From a checkpoint of a small transformer trained on Wikipedia: width 256, 3539 steps.
Each number is 128 + 24 x the weight over the matrix's rms, rounded and kept within 0 to 255. Layers, rows and columns count from 0.

# layer 6 MLP up, 1024x256, rms 0.091, rows 219-245, columns 128-255
[[125 149 130  80 103 157 138 122 132 171 113 117 100 159 132 126 167 111 127  95 111 130 128 149 109 175 183 103 157 165 132  78  93 121 157 160 126 140 154 117 135 138 103 134 123 139 100 134 126 145 139 142 110  96 112 128 140 135 142 151 122 105 119 146 112 126 150 170 130 137 148 112 141 140 125 114  81 137 136 136 122 161 134 154 104 102 106 106 112 137 123  96 119  88  97 120 107 142 152 164 142 156 132 129 105 112 137 165 128 127 148 139 147  74 135 106 158 148 104 103 123 110 120 102 127 117 133 113]
 [131 135 124 127 100 109 150 117  90 163 150 141 122 138 118 148 119 144 150 101 114 148 104 134 165 137 147 110 136 128 113 114 126 124 130 127 124 117 116 141 119 149 149 133 113 109 161 132  95 176 152 138 117 126 121 104 135 174 141 145 113 151 123 124 151 133 100 173  99 126 116 152 135 111 146 117 147 123 151 168 104 142 132 122 158 101 114  96 130 146 158  70 140 166 118 187 128 129 157 134 164 154 146 143 155  93 109 137 125 132 134 100 101 132 137 132  82 107 162 107 127 130 107 128 129 128 119 114]
 [131 143 129 108 118 154 119 151  77 125 104 127 108 128 138 137 157 130 135 136 131 138 121 162 120 145  84 138 122 124 104 148 104 138 106 120 152 124 134 131 166 124 147 123 128 150  98 140 141 159 131 106 150 173 161  75 131 119 152 144 116 135 119  96 130 112 102 111 145 130 137 118 111 103 122 112 136  93 122 125 177 147 110 176 103 113 148  82 130 176 105 133 144 109 127 114 118  96 126 109 178 173  79 164 115 128 133  91 128 131 149 158 105  67 155 145 128 154  92 115  91 123 186 173 147 115 103 146]
 [146 145 147 107 106  91 163 148 107 117 129 130  89  75  87 141 114 154 119 114 123 119 133 158 100 132 138 129 114 104 152  91 111 101 125 140 110 140 145 171 156 150 123 153 136 141 154 134 147 123 136 159 156 138 123 146 143 140 143 129 130 139 120  83 123 137 115 159 138 163 157 137 134 111 126 143 110 142 141 140 175 119 100 142 142 109 156 120  94  96 119 100 106 149 159 113 105 126 102 106 124 115  96 111 125 138 125  79 101  81 118 103 132 123 113 155 133 160 154 121  98 121 163 104 142 132 167 128]
 [109  98 133 126 131 145  95 115 112 114 140  95 143 150 111 128 107 124 131 103 135 143 107 121  98 146 105  90  79  96 128 132 135 129  97 136 110  84 128 128 207 123 115 107 106 165 155 157 161  97 124  93 106 137 147 183 108 124 139 105 145 117 129 155  70 153 146 136 120 145 148 106 158  92 128 128 139  76  88 119 163 129 100 144 151 104 124  87 146 142 116 141 179 159 136  63 111 127 132 167 117 125 153  94 145 116 166 125 111 133 128  88 129 150 118  93 168 126 110 131 134 137 126 112 150 123  68 124]
 [138 111 103 127 144 136 118  73 147 153 113 178 105 114 175 154 136 140 142 109 107 155 149 126 135 121 150 133 134 120 133 172 136 122 134 132 163 101 157 126 126 140  96 156 142 144 130 124 128 138 124 179  89 184 118 125  91 122 114 132 155 125 123 161 170 138 157 141 146 152 104  99 131 117 178 146 113 155 111 115 128 110 154 151 122 126 137 128 156  73 130 107 124 144 109 123 156 148 146 152 107 102 132 132 136 118 147 113  88  94 130 106 139 101 129 123 114 147 114 117 102  75 158 119 169 123 123 108]
 [132  97 157 137 158  92 130 133 146 130 127 127 155 122 157 124 142 124 118 140  85 128 134  84 103 151 152 137 123 152 103 133 119  89 132 165 147 150 131 164 104 105 172  83 105 145 135 125 121 121 129 126 145 129 155 108 130 128 111 150 153 107 146 132  99 120 196 140  98 168 147 121 165  64 178 148  95 108 120 139 111 102  97 172 105  80 112 112 108  46 143 164 113 112 175 112 185 155  71 154 163 162  87  83 125 137 106 153 129 163 137 125  92 152 130 151 100 117 157  85 138 145  93 117 148 135 131 152]
 [138 120 203 128 153 116 144 118 132 143 168 112 114 122 121 114 139 116 151 128  92 159 154  88 130 119 109 139 134 112 131 124  98 130 134 196 123  71  87  99 112 147 205 161 154 102 117 117 117 127 176 157 134 106 130 128 109 117 120 135 129 108 118 116 150 101 138 106 126 136 130 133 167 109 133 140 148 131 126 153  95 158 129  79 141 126 125 129 174 132 108 117 114 177 155  90 118 149 152 168  79 161 138 146 140 124 100 111 141 107 189 142 148 116 103 130 116 111 120 189 109 181 157 122 146 129  89 140]
 [103 131 104 145 197  88 108  86 100 137 134 133 110 120 154 126 119  83 108  73 130 134 127  93 128 195  95 129 129 137 118 128 135 133 103 148 160 108 151 111 110 111 122 129 108 145 115 107 130 130  92 145 147 139 155 137 117 145 154 148 152 118 138 117  94 111 114 134 174 104 135 108 152  82 138 102 135 157 126 138 135 129  94 123 119 125 157 122 147 110 121  87 176 135 155 121 120 166 109 116  99 152 146 182 142 105 106 155 146 131 123 104 146 147  88 148 126 158 132 105 130 114 145 138  99 143 139 184]
 [121 153 129 123 117 112 149 130 123 121 116 127  99 130  81 143 122 172 141  79 128 110 127 104 151 151 170 114 185 149 165 130 128 133  87 127 105 158 144 164 125 132 134 135 149  93 145 104 146 134 160 176 132 149 155 129  93 129 161 140 150 147 131 125 129 102 116 120 144 126 164  99 149 132 153 134 136  84 126 147 147 135 191 107  86 123 121 142  96  91  82  88  96  95 131 104  96 132 109 167 126 171 101 148 111 154 115 137 104 128 120 110 106 134 142 100 124 163  93 143 116 138 121 126 136 159 154  98]
 [125 145 128 127 113  72 144 108 113 123 121 158 109 114 152 134 176 104  97 109 149  92 119 175 146 127 121 115 148 166  92 126  90 109  83 117  97 124 151 119 135 148 141 154  88 139 153 135 126  75 101 113 103 121 126 152 159 123 178 141 133 152 112 108 169 169 106 125 186 158 100 117 152  94 125  99 110 125 119 150 149 162 147 117 104 119 111 135 116 130 144 102 130 156 144 104 103 125 116 112 130 139 143 157 142 149 157 121 125 120 123 158 105 130  93 188 108 130  93 104 110 133 116 136  93 100 193 133]
 [152 116 113 131 136 164 117 126 118 122 133 115 135 125 157 114 113 140 134 122 122 152 167 138 102 116 116 128 115 137 148 120 144 177 115 157 186 145 114 137 173 131 171 153 186 135 141 108 102  65 148 138  94 139 139 137 156 139 122 132 128 105 137 122 136 126 159  97  85 174 150 113 142 149 126 167 145 119 118 154 137 120 142 119 118 107 144 128 129 153 115 145  94 104 127 115 144 162 136  68 111 101 148 131 152 130 124 107 125 111 114 153  94 121 158 143 162 113 117 128 149  89 153 138 113 114  86 145]
 [111 155 116 137 109 129 147 152 155 116 132 106 125 136 102 139 135 122  77 100 133  90 139  94 123 147 131  98 135 122 179 115 110 134 124 121 116 106 119 115 126 139 110 146 111 136 147 151 109 120  86 141  83 136 163  90 138 156 181 109 168 128 123 118 127 147 143  91 167 146 137 105 152 106 133 131  85 134 114 147 115 141  84 141  76 138 115 137 120  87 109 123  84 142 131 144 128 125 135 101 131 144 144 157 146 120 121 126 115 105 107 143 163 129 118 100 129 143 129 133 111 164 131 153  84 112 158 159]
 [143 159 117 119 100 125 148 147 147 118  72 103 127 128 162 135 144  56 112 119  91 150 118 121  95 123  99 128 111  94 137 135 130 137 133 148 137 128 141 123 132 122 146 121 111 123  91 119 100 143 130  97  95 124 114 124 103 127 177 164 184  86 146 135 138 153 145 126 126 105 100 108 125  96 148 164  87 117 139 102 131 110  87 163 101 120 109 130 167 108 150 112 119 131 124 127 158 138 137 114 157 110 136 122 125 139 125 111 126 180 138  89 125 153 157 134 111 116 138 101 100 147 117 111  96 128 158 138]
 [154 130 142 129  82  75 154 129  94 140 159 118 123 110  98 130 150  78 142 128 124  81 136 121  74 133 146 134  78 155 143 161 109 159 136 124 102 138 117 128  99 118 146 148 121 152 133 153 101 110 111 101 141 140  98 156 140 116  87 155 163 103 115 148 136 142 181 125 149  95  91 124 119  97  85  66 129 131 145 120  64 148 129 157 156 125 120 121 103 124 132 136 106 171 126 139 120 141 133 104 124 147 131 141 117 155 140 175  86 159 156 139  90 128 125  82 146 140 117 105 122 155 120  88 114 117 149 140]
 [127 135 127 102 136 137 149 142 100 125 121 143  92 102 100 143 114  91  92 141 121  96  96 120 137 122 121 165  91  69 107 147 129  94 101 154 119 108 133 146 113 121 143 141 159  84 102 152 147 124 121 139 122 123 151 162 108 110 125  90 137 139 146 119 135 133 176 133 126 147 129 114 133 145 152 131 108 136 162 136 147 164 156 111 129 137 136  99 153 122 126 144 112 116 138 104 117 125 101 117 148 130 138 120 127  71 125 143 141 141 138 125 118  92 148 157  80 134 122 106 130 124 170 183 116 131 131  92]
 [145 167 115 137 164 127 144 162 128 110  88 170 109 118 135  94 154 135 147 127 136 108 146 148 142 121 103 109 112  97 136 110 156  65 118 124 144 120 140 126 128 143 155  87  82 128 176 160 144  65 137 138 117 114 143 133 142 115 112 163 109 125 142 119 172 117 150 145 126 146 179 161 164 115 108  99 113 137  95 131 111 197 109 130 135 110 135 138 182 149 138 133  85 147  90 122 132  81 111 105 149 114 127 121 147  79 105 115 124 148 137 131 157 117 167 170 109 164 105 142 146 139 118 136 155 141 116 106]
 [162 152 171  57 121 146 158 131 150 126 148 101 151 141 136 127 125 145  75 101 122 151 145 119  90 113 155 130 146 149 123 115  99 142 100  75 109 140 153 133 127 134 162 158 141  76 165 152  88 124 121 158  97 107 109 121 143 104 123 124 122 125 136 103 111 161 104 137  98 135  99 139 148 131 130 131 124 119 143 133 128 125 109  89 101 119 138 125 132 113  86 105  95 127 105 156 134 158 135 121 139 106 101 128 103 146 161  98 169 107 196 131 113 127 145 133 171 124 111  78 119 106 111 109 173 130 172 119]
 [132 143 123 135 136 162  90 113 166 124 148 120 139 167  96 117 150 132  96 143 120 133 131 154 144 163 130 129  99 116 145 113 123 119 134 119 145 163 120 106 166 120 120 179 128  99 131 120 123 161 118 124  84 113 165 131 109 136 130 179 172 135 138 189 166 143 149 167 129  97 117  95 108 114 154  91 147 134 109 172 125  92  92  94 110 119 142 160 125 148 164  97 139 109 162 110 158 115 133 160 154 138 116  81 127  93 156 136 137 152 210  89 157 114 173 119 146 133 139  90 123 164 144 158 149 110 109  74]
 [132 150 142 183 109 105 167 145 107 105 116 115 103 103  95 130 113 124 143  83 165 110 189 144 157 121 155 135 112 125  85 136  93 194 131 143 133 123 150 101 141 119 154 139 131 128 133 138 147  89 145 139 142 106  92 110 154 139 144 124 132  99 156 150 105 130 107 142 163 127 140  69 107  69 105 118 132 137 104 123 104 101 126 149 120 106 164 130 132  98  94  96 155 150 118 188 139 133 118 139 165 107 132 146 131 163 123 129 104 138 126 141 136 147 128 128 133 120 143 152 123 172 124  86  98  73 113  95]
 [128 135 131 147 143  95 126 116 105 154 153 154 134 129 138 125 105 129 130 116 144 115 135  85  98 117 135 184 131 131 115 114 104 146 106 114  92 134 150 182 102  98 116 127 100 129 140 121 135 136 133 105 136 130 157 133 155  88 108 121 116  81 169 125  94 105 139 138 107 159 158 114  80 107  97 114 131 135 159 116  78 144 161 113 131 124 128 113 114 134 128 129 142 133 125 173 114 137 159 127 144 145 100 136 141 157 124 148 115  66 109 132 116 124 147 127 161 136 140 129 118 150 125 140 144 107  86 131]
 [121 128 125 133  99 172 127  89  96 116 115 133  83 112 117 107  89 121 117 125  93 177 138 133  94 120 160 117 116 199 152  95 103 149 125 127 170  96 167 173 173 147 108 157 155 125 120 121 183  93 131 109 110 151  82 103 133 151 158 150  94 178 139 102 123 136 121 132 122 129 102 129 108 111 112 126 184 126 142 118  72 143 117 142 146 139 119 145 142 101 116 110 134 110 113 118 108 136 146 114 160 157 162 126 100 109 119 114 130 108 135  70  90 115 139 101 114 149  89 106 151 125 139 148 134 141 154  99]
 [117 112 147 123 135 143 113 144 134 122 179 100 115 143 141 130 147 123 130  87 114 117 119 127 125 175 118  46 119 109 161 149 147 124 153 123 152 162 152 130 103 141 109 133 143 109 137 124 145 118 179 126  83 130 155 127 136  95 171 136  86  96 134 144  87 142 107 127  81 113 125 141 118 131 151  65 107  84 108 143  94 144 149 124 133  93 140 134 102 118 107 104  87 152 138 155  90 110 108 136  84 132 128 138 134 146 113 110 120 137 126 119  83 123 143 153 142 160 129 110 141 154 116 127  88  86 141  72]
 [162  90 139  81 151  78 163 151 103 163 143 123 135 136 140 115 129 144 133 104 141 121 110 146 152 138 132 112 140 161 117  96 159 135 141 150 130 121 137 147 124 112 113 114 133 112 152 165 112 167 125 152  81  89 159 163 130 116 130 141 140 109 163 139 111 142 134 121  88 110 112  60 125 126 142 171 133 140 133 175  83 125 150 123 106 100 148  84 137 143 167 100 135 110  99  91 118 132 126 124 139 119 109 135 113 150  98 142 156 126 108 152 142 135 138 102 149 121 160 131  98 166 135 175 109  88 104 166]
 [ 89 144 110 127  99 172 204 117 148 115  50 125 179 156 125  87  80 179  97 105  88 135  88 140 112 132 160 118 106 115 107 144 137 156 127 145 147 111 136 115  90 132 169 124 148 178 134 118 129 161  95 127  94 110 108  96 100 147 109 101 169  95 139 109 156 130 150  88  92 138 125  85 125 125 190 141 134 132 129 152  84 136 154 119  99 107 170  96 119 149 159 133 163  98 102 153 112 129 123 136 155 144  70 136 145 123 109 116 105 140 151 151 110 146 131 109 124 126  93 116 121 182 136 119 115 118 132 163]
 [112 130 122 146 103 155 106 150  87 115 145 124 140 108 133 127 102 114  69 136 137 129 112 105 133 134 127 138 124  57 132 141 135 142 106 143 120 182 127 117 102 146 118 103 115 163 149 119 152 134  93 113 140 131 110  97 166  90 109 120 133 108 110 154 121 166 170 165 125 134 124 138 142 157 112 142 101 134 113 103 120  92 151 106 128 105 171 133  90 148 133 117 141  94 142 105 132 136 137 118 161 139 151 135  70 135 127  96 130 157 107 112 119 149 138 106 120 121 125 124  91 113 135 174 140 130 145 122]
 [111 127 142 156 146 113 141  92  95 155 153 142 130 136 130 113 160 134 138 102 138 106 125 126 112  94 145 150 138 105 156 151 132 153 130 115 152 166 171 128 149 127 143 164 143  97 134 156 114  92 153  82 121 139 113  70 118 167 138 146 191 127 168  95 128 146 125 107 158 120 151 137 121  94 150 110 119 122 100 128 142 124 160 109 150 147 110 129 128 100 128 113 134 160 129 157 132 141 144 105 112 126 106 149 106 127 144  91 130 127 111 108 114 128 116 134 124 132 135 132 143 129 141  93 138 159 125 115]]
# layer 6 MLP down (transposed), 1024x256, rms 0.0846, rows 219-245, columns 128-255
[[151 145 128 126 125 135 135 170 131 106 158 109 113 111 142  99 132 129 138 107 161 120 105 145 145  99 105 137  79  88 138 133 144 107 143 126 135  92 130 124 121 175 141  84 134 172 148 133  99 111 116 109  93 140 184 110 147 105 122 110  99 133 109  92 144  73 121 126  89 116 137 105 128 137 109 127 183 144 129 139  75 150 136 142 110 134 141 118 169 127 121  72 131 143 115 123 125 126 120 135  95 103 127 161 136 159  87 116 119  99 103 109 135 200 150 113 107 109 132 128 129 129 127  90  85 161 124 103]
 [125 125  71 117 171 116 115 127 113 128  97 121 132 121 125 125 135 134  93 161 156  71 136 132 126  81 129 151 104 151 126 116 133  98 119 170 148 144 152 120 144 125 125 111 148 141 137 150 118  92 117 126 142  93 112 171 110  99 121 147 109 102 125 139 125 125 131 154 160 135 156 138 157 117 118 153 130  92 136 154 126 136 116 153  98 130 133 104 123 151 162 131 157 140 123 117 131 127 114 122 114 155 113  74 158 137 143 143 123 146 143 129 161 142  82 106 151 126 139 135 178 101 123 141 115 144 122 118]
 [174 128 164 133 161 143 147 131  89 107 127 149 154 146 144 153 120 176 140 114 157 144 119 103 113 147 101  89 148 166 131 154 129 131 127 125 191 167 154 129  95 122 147 119 129 184 183 131 105 119 121 159 149 126 107 161 142 158 124 130 108 112 124  97 142  84 155 112  90 130 122 110 120  69 142 153 162 129 137  95 149 115 119 152 112 136 140 145 115 165 122 128 124 165 134 113 118 133 132 126 122 132 130  89 121 149 112 144 135 161 137 150 136 134 120 139 141 121 130 121 137 137 118  81 109 152 153 102]
 [101 112 113 145 122  92 110 139 150 130  97 141 107 221 123 109 148 135 157 179  90 162 137 124 164 162 105 113 109 140 141 100 139 129 135 125 103 130 144  88 124 139 114  99 160 159  93  98 118 134 132 114 126  89 164 130 132 125 152 111 129 160 159 116 129 148 157 120 159 156 152 158 134 159 136 156 135 128 150 178 129 124 127 108 169 131 100 142 119 133 121 146 122 121 141 169 151  98 117 116 131 119  97 150 129 106 123 128 145 124 147  94 160 126 164 156 172 157 144 133 151 165 114  99 134 125  75 135]
 [112 151 140 106 127 107 142 123 121 112 133 147  99 108 171 122 135 123 119 139 104 103 156 154 145  92 167 133 113 151 118 136 134 121 172  96 149 161 122 111 104 129 145 102 126  85 136 127 121 106 120 132 112 113 121 111 115  96 159 133  82 142 109 113 132 114 159 144 140  80 122 166 105 148 133 115 100 145 143 162 117 123 145 137 119 148 173 118 143 111 115 120  81 133 135 174 122 122 151 131 127 183 118 121 145 137  96 128 127 125 101 166 140 100 127 158 128 109 179 117 108 152 102 135  92  98 128 129]
 [ 71 161 102 140 102 138  67 128 120 168 160 127 125 124 146 122 137 130  93 105 149 120 112 132 105 127 139 137 152 157 114  99 115  94 119 129 115 193 101 101 144 127 134 102 131 151 164 107 159 159 150  99 132 103 132 102 106  94 114 138 132 141  79 108 109 126 110 100 114 133 154 124 152 169 100  91 177 122 146 115 141  81 127 127 109 123 148 142 141 140 175 120 138 136  96 172  94 130 121 117 117 129 106 120  93 150 112  88 107 106 114 150 100 143 103 123 131 122 144 145 133 141  82 141 119 115 127 143]
 [ 80 132 111  87 104 105 108  91 149 131  84 129 111  95 148 122 181 139 117 113 132  98 170  55 126 126 118 117 129  89 138 123 140 105 137 104 149 132 105 117 119 119 110 158 156 145  87 135 163  66 136 163 133 122 127 161 100 149 135 113 127 138 136 128 116  87 121 113 119 170 123 126 122 168 133 130 115 128 131 149 101 163  87 130  98 133 108  68 152 133  97 137 134 168 109 116 103 142 150 168 148 130 100 145 111 150 171 152 142  93 133  84 110 153 138 169 135 153 108 121 119 153 164 155 167 126 153 164]
 [134 137 145 146 118 108 127 127 151 103 144 123 124 125 127 132 125 199 132 143 127 166 132 109 134 110 158  76 133 114 115 112 143 150 137 129 149 127 142 152 134 125  87 132 132 104 167 133 145 151 128 155 152  86 128 147 107 131 121 149  95 137  91 138 167 107 115  90 115 144 162 152 102 132 180 149 128 115 123 112 125 163 134  85 117 135 112 107 120 126 142 140 133  80 104 138 139 111  95 114 121 115 127 134 138 134 122 114 100 109 139 127 142 113 158  97 137 157 103 100 156 135 109 130 127 183 118 123]
 [131 127 144 111 124 160 144 162 150 149 109 110 122 110 127  86 109 131 154 111 120 129  97 176 130 128 111 173 110 108 121  90 125 144 126 102  72 111 103  98 129 120 134 147 126 152 120 140 111 104  87 115 113 113 114 181 111 149  93 100 178 134 103 125  72 113 143 118 144 108 135 122 136 106 122  74 144 119 111 149 138 125 156 136 137 139 147 137 139 129 129 176 106 161 120 120 131 107 132 121  75 138 121  79  82 129 146 104 129 154 125 118  96 118 114 137 135 122 112 129  71 126 138 133 119 129  99 107]
 [110 161 149 163  79 134 122 145 165 177 138 149 108 126 112 179 113 139 116 119 112 179 144 111 108 141 132 118 125  82 133  89 140 138 114  95 122 106 119 153 107 109 162 130 120 143 128 109 173 126 156 131 142 141 112 167 108 135 101 119 119 140 128 139 124 164 112 116 125 120 141  40 135 124 117  66 156 133 130 106 123 141 143 128 121 158 188 134 134 145 145 119 103 122 119 141 172 130  89 112  89 142 124 122  93  82 140 136 131 106  91 126 121 149 157 113 106  86 137 150 146  87 160 123 117 118 133 134]
 [110 113 116 122 125 134 116 157  97 128 108 108  98 115 164 140 130 114  95 114  78 141 113  85 153 143  98 149 126 107 150 107 168 132 140 158 114  93 135 127 144 129 183 128 144  90  59 139 110 102 156 125 126  90 173 101  71 174 145 110 115  98 138 135 118 123 157 142  94  82  94 143 105 167 111 110 138 116  73 135 137  96 117 152 164 110 149 104 115 129 138 126 169 155 110 123 102 151 140 114  95 113 136 185  93 104 132 146  95  90 151 126 143 124 170 157 149 132 143 154 123 125 146  99 148 127 136 115]
 [129 105 126 139 119 107 127 143 148 106 108 107 127 154 138 139 166 165 127 127 116 154 144  99 131 124 159 145  92 116 121 145 176 134 164 122 170 132 147  84 109 124 117 138 126 158 154 153 114 127 127 160 110 139 103 132 147 133 162 115 134 124 152 103 156 167 104 162 136 120 120 129 164 156 110 154 116 113 150  86 150 129 154  94 102 132 174 108 135 163 139 155 112 162 145 127 168 123  67 141 168 113 125  87 119 144 143 121  97 122 171 182  67 154 131 112  90 119 138 119 143 143 122 121 142  99 116 120]
 [128 127 178 150 141  99 120 158 105 128 138 165 128 100 126 120 145 127 114 147 133 126 141 111 127 147  91 136 135  86  98 142 160 175 128 142 105 145 152 110 113 117 125 138 140 162 141 135 104 133 147 129 147 102 126 135 147 157 138 130 172 153 197 126  93  85 118 142 133 150 111 145  87 128 138 103 152 180 148 117 119 146 140 114 124 163 180 168 102 128 162 110  99 138 127 138 152 131 113 131 110 119 130 120 135 125 125 156 172 105 136 109 146 116 132 127 143 103 136 175 110 117 169 113 145 120 112 140]
 [109  77 101  93  74 123 110 135 138 130 110 119 139 152 179 145 123 138 150 125 142 114 152 142 116 115 118 141 134 150  86 168  94 148 149 120 120 116 119 156 148 136 125 125 126 100 100 131 132 118 159 146 118 133 154 116 119 134 124 107  47 146 166 122 144 199  83 127 149 148 106 155 123  94 112 148 129 180 109  92 137  88 100 148 101 124 102 128 151 138 152 101 139 147 119 101 132 108  97 111 105  95  77 121 143 145 116 151  93  93 119 132 125 145 146  85 137 134 171 141 111  91 153 127 105 183 127 168]
 [110 137 161 101  77 126  99 110 136 108 168 106 114 132  92 117 115 159 120 157 143 126 161 139 119  92 141  95 115 160 142 131 123 107  95 136 126 119 125  96 113  97 164 105 163 108 104 119 138 173 104 118 134 110 128 142 115 112 143 141 131 128 113  63 113 121 165 134 135 142 130 120 115 166 141 196 128 133 114 132 144  95 119 131 131 122 109 146 191  86 150 114 154 152 135 119 148 138 160 174 102 112 130 127 144 115 159 113 117 164 187 160 125 117 137 122 131  80 155 103 113 118 135 155 139 133 126  92]
 [ 82 120 147 124  97 163 132 102 156 118 136 158 161 120 156 127 142 147 140 141 117 149 123 124 130 109 154 115 178 150 175  93 121 143 175 152 150 170 114 127 119 107 116 158 102 150 150 110  93  98  98 126 106 164 119 129 142 137 128 125 148  88 156 129 112  98 110 133 100 125 147 153  95 144  85 135 146 152 100 145 107 111 133 167 146 137 113 100 146  78 133  89 104 144 159 135 152 146 166 151 104 130 126 126 117 148 165 158 188 131 117 153 117 151 126 142 166 136 107 101 118  90 101  92 138 149 108 101]
 [150 125 151 118 124 150 115 103 123 146 128  90 123 133 157 115 156 140 131 144 150 154 121 146 128 152 141 157 117 126 103 115  91 111 117 107 130 143 104 115  92 161  86 102 142 118 103 114 138 119 144  91 122 144 156 155 131 105  96  88 147 115 121 110 147 136 105 119 144 148  99 109  90 161 152 134 127 147 138 121 168 138  87 145  95 158 148 135 149 120 119 152 124 169  89 186 118 133 118 154 140 175  93 174 112 111 143 123  96 132 104 142  98 132 108 121 120 105 134 125 107 112 144  70 116 153 116 129]
 [127 130 182 126 141 131  93 138 130  71 110 157 140  97 154 135 131 148 145 154 121  96 150 131 115 140 144 118 100 159 129 135 114 118  70 110 135 157 118  87  70  85 180 116 101 120 124 172 118 112 122 158 184 122 118 177 184 115 134 140  99 130 126 139 131 130 115 102 107 131 167  74 105 135 111 176 148 157 152 165 114 131 145 114 114 107  96 119 131 154 142 121 146 141 117 137 127 122 116 152 141 118 141 105 147 106 125 112 125 131 121  89 135 135 142  92 101 124  92 169 177 154 133 118 124 159 132 119]
 [107 118 131 126  92 117 154 110 146 134 105 100  94 118 133 112 134 125 103 133 134 146 133  86  94 160 128 124 137 142 128 171 137 157 120 111  99 150 148 177  87 106 146 133 123 180 104 104 113 164 154 136 123 128 114 139 108 117 110  62 123 102 169  86 105 144  78 107 130 128 145  91 115 147 123 121 133 100 136  96 118 140 114 145 152 136 125 129 127 139 129 116 168 117  76 112 131 140 149 136 137 159 185 114  94  76 136  70 105 115 122 158  96  66 111 120 129 130 142 116 137 101 152 122  96 129 120 112]
 [135 121 158 108 101 126 151 144 112 127 118  85 132 133 135 117  77 148 149 107 114 104  85 114 129  95  94 139 161 127 126 152 124 115 161 114  99 105 170 147 103 143 114 127 142 130 103 162 129 129 134 154 138  96 161  98 115 152  92 105 142 101  97  77 119 178 134 161  87 104 119 107 155 158 135  87  86 111 141 133 119 111 163 119 147 131 143 114 108 137 136 138 147 160 121 112 162 147 104 122 145 127 168 159 147 136 128 121 133 129 158  97 113 107  80 151 161 169 105  92 110 113 151 131 117 116 111 115]
 [143 127 121 114 144 105 112 129 126 126 122 124 124 120 120  93 144 152 103 148 136 154 165 165 178 142 126 130 125 159 117 152 131 131 155 162  95 156 107 138 148 153 132 115 150 157 132  71 117 131  94 133 116 133 114  84  98 155 116  93 147 176 116 152 153  94  73 121 109 126 123 122 160 119 109 164 114  92 132 153  95 112 167 148 178  98 139 129 161 111 121 121 143 128 113 147 136 112 101 140 165 127 150 109 108 130 155  95 102 162 147 138 123 138 107 115  92 127 134 149 112 150 151 116 112 122 149 146]
 [156  98 153 113 119 137 114 167 141 161 111 106 140 150 146 139 125 144 109 177 133 131 106 128 186 156  93 132 154  81 153 118 145 103 127 151  98 153 117  75 102  81 182 105 133 150 120 140 118 108 140 132 163 149 140 126 126  99  93  75 147 104 137 161 145 104  97 122 109 129 146 134 132 132 101 137 112 113  97 167 189 143 126 114 121 149 129  75 151 113 169 119 106 136 123 106 150 144 132 107 108  54 107 134 153 131  86 105 112 127 134 170 154 170 119 129 140  95 121 149 145 144 149 128 130 142  94 113]
 [161 157 149 108 125 128  74 115 115 138  97 119 132 123 145 114 167 113 144 136 128  90  80 164 119 158 131 101 159 125 119 128 147 168 133 114 133 125 155 113 134 104  95 150 116  72  95  97 125 158 139 169 118 106 131  91 146  92 165 134 110 102 182 146 134 126 109 145 127 124 112 155 146 138 156  97 104  52 119 124  83 112 147 167 142 129 120  91 127 137 116 114 130 144 130 129 128 129 146 139 104 161 173 169 139 144 151 114 133 141 124 176 114 164 142 153 138 146  92 118 125 113  94 138 107 155 139 127]
 [104 118 123 171 154 131  93 125 128  96 126 127 118  85 115  92 148  87 127 177 112 144 146 129 105  79 142 121 129 140 109 144 125 127 125 104 146 116 150 139 135 124 121 124 143 131 110 108 122 126 131 121 137 120  93 137 137 165 116  97  90 136 102 144 120 114  84 136 133 132 127 107 134 135 106 143 119 138 138 103  94 110 109 135 123 142 116 125 119  96  95 148 134 100 128 143 140 130 129 160 141 143 114 121 134 157 118 102 141 154  93 140 121 136 136 166 125 153  95 125 190 144  97 103 106 186 108  74]
 [140 141  76  90 150 117 138  97 114 122 110 176 142 154 117 149 106 129 132 138 167 154 150 133 192  97 111  94 146 112  89 111 144 114 115  94 150 143 160 118  80 154 143 104 153 145 123  98 199 116 171  86 130 137 176 130  90 133 109 136 125 147 139 105  80 139 115 102  91  97 130 135 121 132 140 155 112 133 134  94 115 134  96  80 104 136 121 175 196 140 140 121 146 130 132  90 107 117 151 166 136 154 133 123 149 138 127  67 124 103 101 148 122 154 128 162 119 155 110 103 134 114 122  83  93  95  70 112]
 [125 126 140 121 131 153 143 104 107 119 156 116 125 138 117 179 143 175 166 125  85  98 140 143 178 161 132 137 142 117 117 163 117 131  99 153 133 127 121  95 117 112  99 103 130 146  82 118 147 159 140 123 121 131 150 126 155 108 135 137 121 137 140 116 141  98 149 153 144  87 117 147 109 129 157 154  92  81 130 125 133 155 153 120 101 123 107  99 111 157 150 113 153 129 105 154 172  96 127  85 178 128 105 157 116 158 131 147 106 143 117 179 154 131 140 146 128 159 173 110 158 178 156 137 146 108 144 142]
 [120 130 125 142  93 137 168 105 135 127 161 177 162 147 107 122 113 137  87 122 122 117 135 120 147 114 147 127 134 103 162 128 110 130 112 162 106 155  93 130 118  88 153  73 152 130 131  85 126 117 126 123 125 146 135 133 135 180  87 160  95 132 152 136  95 110 152 153 153 117 115 145 162 110 100 144 127 185 125 135 132 110 171 136 171 141 105 143 192  91 122  99 123 116 142  72 144  95 109 146 113 117  87 115 110 159 121 162 135 184  99 118 123 150  76 158 122 181 131 166 114 153 127 156 122 117 110 129]]